Each number is 128 + 24 x the weight over its row's rms, rounded and kept within 0 to 255. Layers, rows and columns count from 0. The size above them is the row's rms in percent of the matrix's.

# layer 3 MLP gate, 1152x576, rms 0.023, rows 792-802, columns 192-287
size [101 101  99 103 103  92  99  92  96 100 104]
[[111  74 125 151 117 150 138 101 140  92 128 110 186 163 140 143 144 119 117 111 104 118 175 111 116 165 106 107 113 156 168 135 135 140  81 102 118 123  90  56 149 175 160 114 152  88 110 154 159 120 123 151 175 117  92 134 115 116 139 125 130 157 148 119 138  68 124 132 132 111 156 140 115 135 121 121 131 100 207 147 148 148 112  75 100 146 110 101 137 122  92 152 176 124 156 111]
 [110 148  96 114 118 131 163  95 123 134 129 176 149 128 134 125 115 146 159 102 150 138 157 123 163 191 118 144 121 107 126 124 116 129 127 128 123 107 152 114 114 111 150 161 125 124 116 158 126 124 128 163 115 125 124 165 164 186  99 146 107 102 107 100 118 160 158 120  82 136 124  94  99 140 139 159  91 156 122 117 127 128 169 142  91 149  74 138 119 149 119 130 131 144 102 149]
 [127  76  93 133  43 127 162 125 130  97 184 152 110 176 132 167 138 159 135 142 103 142 123 112 120 118 153 156  93 113 171 100 106 154 149 121 153 160 162 104 167 151 126 174 147 108 159 153 147  80 143 105 130 124 194 130 145 126 119 149 142 147 135 116 116 165 130 120 135 158 142 111 136  99  95 132 107 147 113 116 111 151 167 161 121 143 117 122 147 191 117 159 180 150 174  81]
 [ 72 143 142 111  84  91 161 117 104  71  97 166  71 148 104  93 142 174 121 104 139 103 109 131 139 128 156 139 113 106 124 129 103 111 197 143 135 117 133 110 148 107 170 127  92 103 128 154 104 124 110 146 129 114 169 130 117 177  97 161 122 129  97  97 146 120 128 112 119 136 109 100 111 128 105 116 170 130 123  98 144 148 135  98 140 124 132 128 157 157 117 136 138 120 145 141]
 [101 129 143 154 111 133  91  94 130 131 133 116 137  87 121 110  97 165 158  94  91 124 156 135 131 175 123 131 171 142 127 139 112 158 104 135 125 118 132 115 140 129  94  93 176 176 166 169 106 146  89 157 144 132 115 122 160 180 129 182 135 134  91 121 130 202  92 102 118  96 111 119  83  99 139 113  90 149 125 123 148 140 103 126  74 135 142 136 135 181 158 156 173 111 109 129]
 [126 167 117 112 140 141 151 157  96 110 109 132 142 138  90 110 147 132 133  96 126 124 140 132 105 130 146  82 101 118 127 155 144  94 116 169 134 144 171 140 127 148 140 119 140 103 125 102 173 132  94 101 127  97 144 130 114 131 123 146  81 114 158 172 130 145 128  99 159 162 103  86 117 146 130  97 138 118 130 108 130 132 168 124 147 111 110 129 117 105 138 134 151 158 155 109]
 [ 76 124 119 151  96  98 173 102 115 125 134  80 128 140 148 148 143  88 121 115 139 118 128 127 146  81 190 102 111 107 143 133 143 105 123 136  86 111 112 136 137 124 140 123 118  97 130 125 126 110 100  63 123 164 115 144 100 104 141 134 116  85  91 120 149 143 122 126 108 128 136  98  96 136 149 142 125 124 115 144 143  86 167 144 100  81 132 122 133 115 151 117 160 107 109 148]
 [142 107 107 110  96 157 142 133  99 153 110  90 110  80 111 100 124 118 128  78 108 134 165 139 116 119 125 103 137 120 165 113 109 137 138 109 157 152 162 108 160 116 170 126 126 108 160 141 137 108 101 127 155 115  87 118  97 138 102 122 130 111 163 138 142 136 159 132 151 113 126 115 118 131 137  91 155 138 150 106 142 113 139 117 125 113 124 126  84 113 104 126 159 147 151 144]
 [133 134 114 124 126 155 132 166 152 168 133  85 125 111 130 170  98 127  98  91  98 128 145 150 118 112 119 176 140 119 141 143 151 159 150  98 135 106 151 133 120 125 168 182 142 128 134 127 153 112 143 123 150 165  57 190 128 160  93  94 121 119 164 122 151  97  74  97 138 191 128 180 146 125 136  87 155 151 108 101  99 122 103 122  81 125 136 148 162 119 135 121 141  77 132 120]
 [139 121 144 123  91 143 127 115 149  88 110  91  86 126 142 146 117  76 144 130 149 136  89 167 134 166 148 118 127 136 128 113 141 155 150 154 131 154 124 120 134 134 133  92 112 100 123 124  93  99 147 117 131 103 178  99 176  73 111 105 127  89 180 102 135 100 151 148 118 138 114 143 117 127 104 161 154 188 114 128 106 123 131  99 121 116 134 122  87 131 118 129 158 105 132 161]
 [109 158 110 121 126 121 103 148 109 133 148 120 111 106 103 133 110 155 117 113 129 129 196 150 159 100 106 149 155 125 124 131 159 143 145 131 129 151 153 143  96 125 141 136 123 101  95 129 101 106 111 166 148 100 133 117 162 106 143 135 108 161 118 132 108 134 107 161 146 130 114 131  94 127  81  91  91 135 140 141 167  92 127  89 135 141 161  93  81 114 140 139 119 154  95 134]]
# layer 3 MLP up, 1152x576, rms 0.0218, rows 792-802, columns 192-287
size [105 101 100 103 106  96 104  92  98  99 104]
[[136 142 161 123 145 119 115 209 159 136 118 159 122 118 134 144 122 114 136 147 112 151 109 213  94 120 127 109 124 129 131 155 175 120 132 111 123 133 124 127 135 143 106 137 147 153 103 140 110 140 126 153 112 100 114 155 161 137 131 137 157 148 118 138 151 185 143  96 166 156 127 118 131  82 157 147 116 114 149 172  83 108 150 145 157 118 148 128 111  66 169  99 132 161  57 113]
 [132 107  65 126 103 131 102 127 168 162 157  66  99 107 160 121  79 145  94 141  98 111 130 112  78 155 127 158 143  81 122 116 117  91 137 130 137 120 177 127 119  94  96 127 134 136  80 131 145 106 141  92 150 136 100 146 130 115 135 123 159 121 147 112 108 110 116 164 122 121 109 135 109 110  94 145 158 124 103 130 119 126 127 169 128 118 164 120 119 140 108 195 105 125 157 109]
 [181 139 125 130 160 160 106  98 137 134 124 143 145 108 149 115 104 141 119 117 137 121  95 116 152 110 151  90 171 127 108 104 150 182 124  90 114  99 144 134  82 115 147 152 134 119 160 109 169 150 141 151  87 158 118 158 109 164 106 148 142  92 154 116 148 128 184 142 117 107 162 127 140 131  94 160 153 126 142 149 100 128 108 135 118 118 121 118  98 167 128 132 138 151 132 126]
 [126 104 118 107 145 101 159  85 140 144  93  93 112  87  94 109 146 100 137 157  99  88 160 151 145 158 126 137 115 131 149 156 109 125 118 155  49 149  99 102 115 144 115 131 117  97 116 111  97 101 107 111 106  74 152 129 152 107 119 154 127 132 136 132 169  97 103 152 135  96 139 106 171 135 133 107 119 112 149 137 155 117 145 114  98  87 163 111  88 128  93 126 103 139 178 127]
 [173 138 123 123 136 128  89 155 170 113 125 167 144 101 146 122 123 142 173 150 100 142 105 124 160 149 145 125 126 104 153 117 154 123 140 178 142  89 154 151 153 181 108 109 149 126 103 162 112 120 133 123 125  82 135 113 161 159 115 172 163 122  74  98 128 160 112 119 122 130  89 156 141  71 112 132 116 170 141 112 109 143 125 105 125 134 112 118  67 148 169  96 101 135 132 103]
 [105 115 101 149 125  48 131 125 120 144 124 127 125 154 115 120 165 127 146  91  97 125 123 148 120 134 138  86  50  96 144 155 122 147 124 102 118 145 115 116 183 143 150 122 141 139 119 131 150 130 140 101  80 119 140  86 102 135 167 132 128 142 115 173 130  98 155 101 140 161 134 164 138 131 145 110 100 134 129  73 126 142 130 113 107 116 123 118 116 124 133 130 148  97 110 104]
 [103 119 129 105 115 115 140 128 177 137  93 110 123  82 146 159 140 147  98 114 150  58 122 107 113 139 104  63 103  87 120 105 132 125 105 137 141 110 116 172 136 154 141  66 115 102 157 160 133 139  95 154 151 122 161 105 105  93 105 154 156 162 128 142 146 118 124 142 101 134 130 144 114 144 112 151 145 125 134 149 116 111 129 148 103 142 126  97 105 118 146 140 112 118 129 131]
 [117 134 107 131 154 149 108  96 162 128 126 116 121 125 146  71 112 108 112 132 160 115 122  97 117 139 138 124 107 126 115 106 121 157 120 140 139 125 122 140 130 119 102 139 110 161  91 113 134  74 135 130  95 141 182 124 137 107 116 115 151 104  94  91  68 123 117  95 131 139  97 142 146 118 129 132 125 113 122  99 131 195  98 162 150 131 112 121 112 114 141 155 174 122 148 122]
 [103 122 185 175 167 142 117 130 120 117  98  94 112 177 143 135 142 115 140 134 127 111 174  89  61 122  78 119 134 147 152 136 126 145 164 113 120  80 139 123 171 122 158 133 143 154 113 115  58  81 113 149 123 138 142 125 134 106 102 130 168  98 136 131 152 117  91 156 134 105 123 117 123  93 114 117 139 118 108 157 131 139 120 143 136  81 126 142 115 112 139 106 134 152 125 169]
 [132 148 124  88 106  78 177 139 118 145 160 140 118 152 138 130 156 122 137 162 143 167 139 161 122 135  98 114  84 145 145 113 184 130 140  70 126 105 116 121 148 148 138 127 104 144 132 129 136 137 101 147 175 165 138  88 111  88 139 151 155 126 119 117 126 158 141 132 167 154  92 149 107 114  95 178  84 120 141 141 145 170 112 117 139 104 120 116 148 137 117  96 176 152 111 154]
 [114 109 155 131 165 156 162 115 102 111 114 113 142 172 120 148 113 146 133 133 121 130 151  84  91 103 117 104 107 115 119 104  98 148 122 171 117 108 125 120 119 189 143 134 141 140 156 147  93 150 156 110 136 139 146 162  93 106 127 121 211 104 127 128 154 116 102 134 154 103 103 116 118  90 101 123 132 138 131 146  92 126 121  93 126 131  98 144  81 186 160 176 150 160 148 126]]
# layer 3 MLP down (transposed), 1152x576, rms 0.0184, rows 792-802, columns 192-287
size [105 101 100 103  96  99 104  92  98  99 104]
[[108 149 167 142 162 139 106 133 142  93 131 140 108 159 105 143 137 160 142 164 139 128 142 145 128 140 149 132 153 141 144 119 168 181 142 150 129  87 114 125  79 149 110 135 105 135  86 161 135 116 127  83 180 100 126 152 165 129 106 158 163 121  90 111 139 133 120  76 111 124 120 141 132 151 147 118  99 156 137 114  95  71 133 146 102 116 160  76 134 106 123 114 123 155 123 141]
 [158 118 102 135 172 129 165 183  99  88 194 139 142 103 129 112  54 126  94 154 130 102 150 141 113 154 101 132 137 101  81 133 107 100 109 149 125 134  72 125 147 113  98 141 158 103 162 121 125 154 160 160 156 145 126 113 148 104  89 112 161 151 123 126 138 119 117 129 114 157 134 142 103 114 132 103 144  92 120  86 141 149 126 161 126 121 140 164 113 131 130 129  83 118 140 112]
 [133 103 135 139  87 124  96 122 184 118 166  87 145 141 155 148 106 109 100  86 170 185 111  91 113 136 158 128  93 158 140 141 110 139 129  95 160 125 126 133 124 133 148 130 109  73 151 149 127 121 109 123 116 150 123 153 133 109 107  96  90 117 147 127 125  98 126 138 145 107 132 105 135 134 132 124 151 138 120 122 100  87 103 141 101 171 129 142 131 124 116  82 139 135 132 134]
 [114 133  95 104 168 131 141 117  76 115 112 139 109 131 153 119 105 107 169 182 169  64 121 120 145 122 185 142 150 120 129 123 135 103 104 170 121 107 160 114 101 116  63 122 156 154 154 134 138  99 118 142 104 132 161 142 143 117 113 112  97 108 163 137 105 106 105 121 143 186 103 107 143 107 112 123 100 121 133  75 155  52 101 120 110 107 166 131 125 170 144 149 150 130 128 169]
 [140 112 173 134 137 140 135  97 172 172  97 138 148  93 129 170 151 124 119 151 110 109 105 172 131 144 161 131 121 112 123 159 146  75 108 144 136  97 117 142 125 124 146 114 113 132 124 132 114  95 100 145  90 127 172 127 126 120  95 151 174 112 152 139 145 116 120 103 119 116 133 137 111  93 123 123 143 134 123  93 123 148 129 129 127 135 134 155 115 144 139 106 108 108 132 138]
 [114 129 114 112 174 167 152 139 165 115 126 123 144 135 103 154 148 116 151 165 139 150 125 113 126 177 160 111 122 109 132 102 120 156 137 134 129 105 128 113 159 126 127  78 136 163 139 147 102  97 136 154 137 108 119 137 108 140 171 121 118 153 139 176 124  93 101 128 113 124 155 109 131 146 114 169  75 132 139 153  92 148 149 136 115 126 148 129 153 129 111 140 100 142 128 152]
 [108  71 146 106 139 141 127 177 133 121 140 116  88 120  69 115  67 146 143 117 113 149 113 142  95 159 160 170 147 115  89 100 131 134  79  85 154 163 177 127 117 131 128  95 133 111 143 115 149 144 120 147  93 115 112 124 127 158 157 137 120 131 124 125 125 136 141 156 165 165 128 124 159 138 127  91 178 125 154 152 132 129 104 125 111 146  99 169 116 142 133 152 106 121 115  87]
 [153 128 133 143 146 102 136 139 162 130 128 127 139 159  66 153 150 125 114 139 161 133 118 131 112 140 160 158 106 111 136 120 118 128 112 104 127 112 114 120 122 136 141 125 122 118 159 113 159 151 158  79 123 132 150 147 123 114 141 113  83 155 139 146  89 116 141  86 122 109 158 169 121 143 115 156 122 153 148 138 143  96 117 116 153 129 130 139 161 108 134 142  96 146 112 144]
 [144 125 104 133 146 130 139 126 120 141 155 131 136  81 118 127 108 105 108 114 105 136 146 176 115 103 121 119 135 154 166 118 173 101 108 112 156 136 119 162 107 112 118 126  94 137  97 141 171 100  98 144 113 146 157 100 109 130 142 118 109  94 137 144 116 135 128 114 114  93 155 115  73 155 127 146 141 111 161 125 114 106 134 104 125 109 105 125 142 131 129 146  95 109 115 149]
 [138 118 139 141 102 156  99 169  97  92 143  84  95 151 173 114 143 134 105 140 153 114  66 151 154 136 127  98 131 121 131 154 116 107  94 100 101 166 155 127 134 107 182  98 154 110 168 142 146 122  80 155 107 152  95 106 133 141 127 107 100 129 112 101 139 139 133 128 132 116 111 138 100 122 166 109 181 165 125  87 123 115 155 108 132 108 144 157 106 175 117 137 150  90 120 149]
 [ 94 124 173 119 122 115 121 109 159  92 105 131 113 131 131 154 125 136 179 128 161 120  94 137  98 129 161 106 122 186 132 109 144 115  84 127 157  96  90 104 182 165 144 153 111 142 146 124  71 133 173  91  94 104 153 125 151 125  83 136 167 155 133 117 156 129 131 128  95 123 134 107 140 110  88 156 128 165  90 156 154 147 113 148 117 152 156 152 134 133 201 100 121  89 103 133]]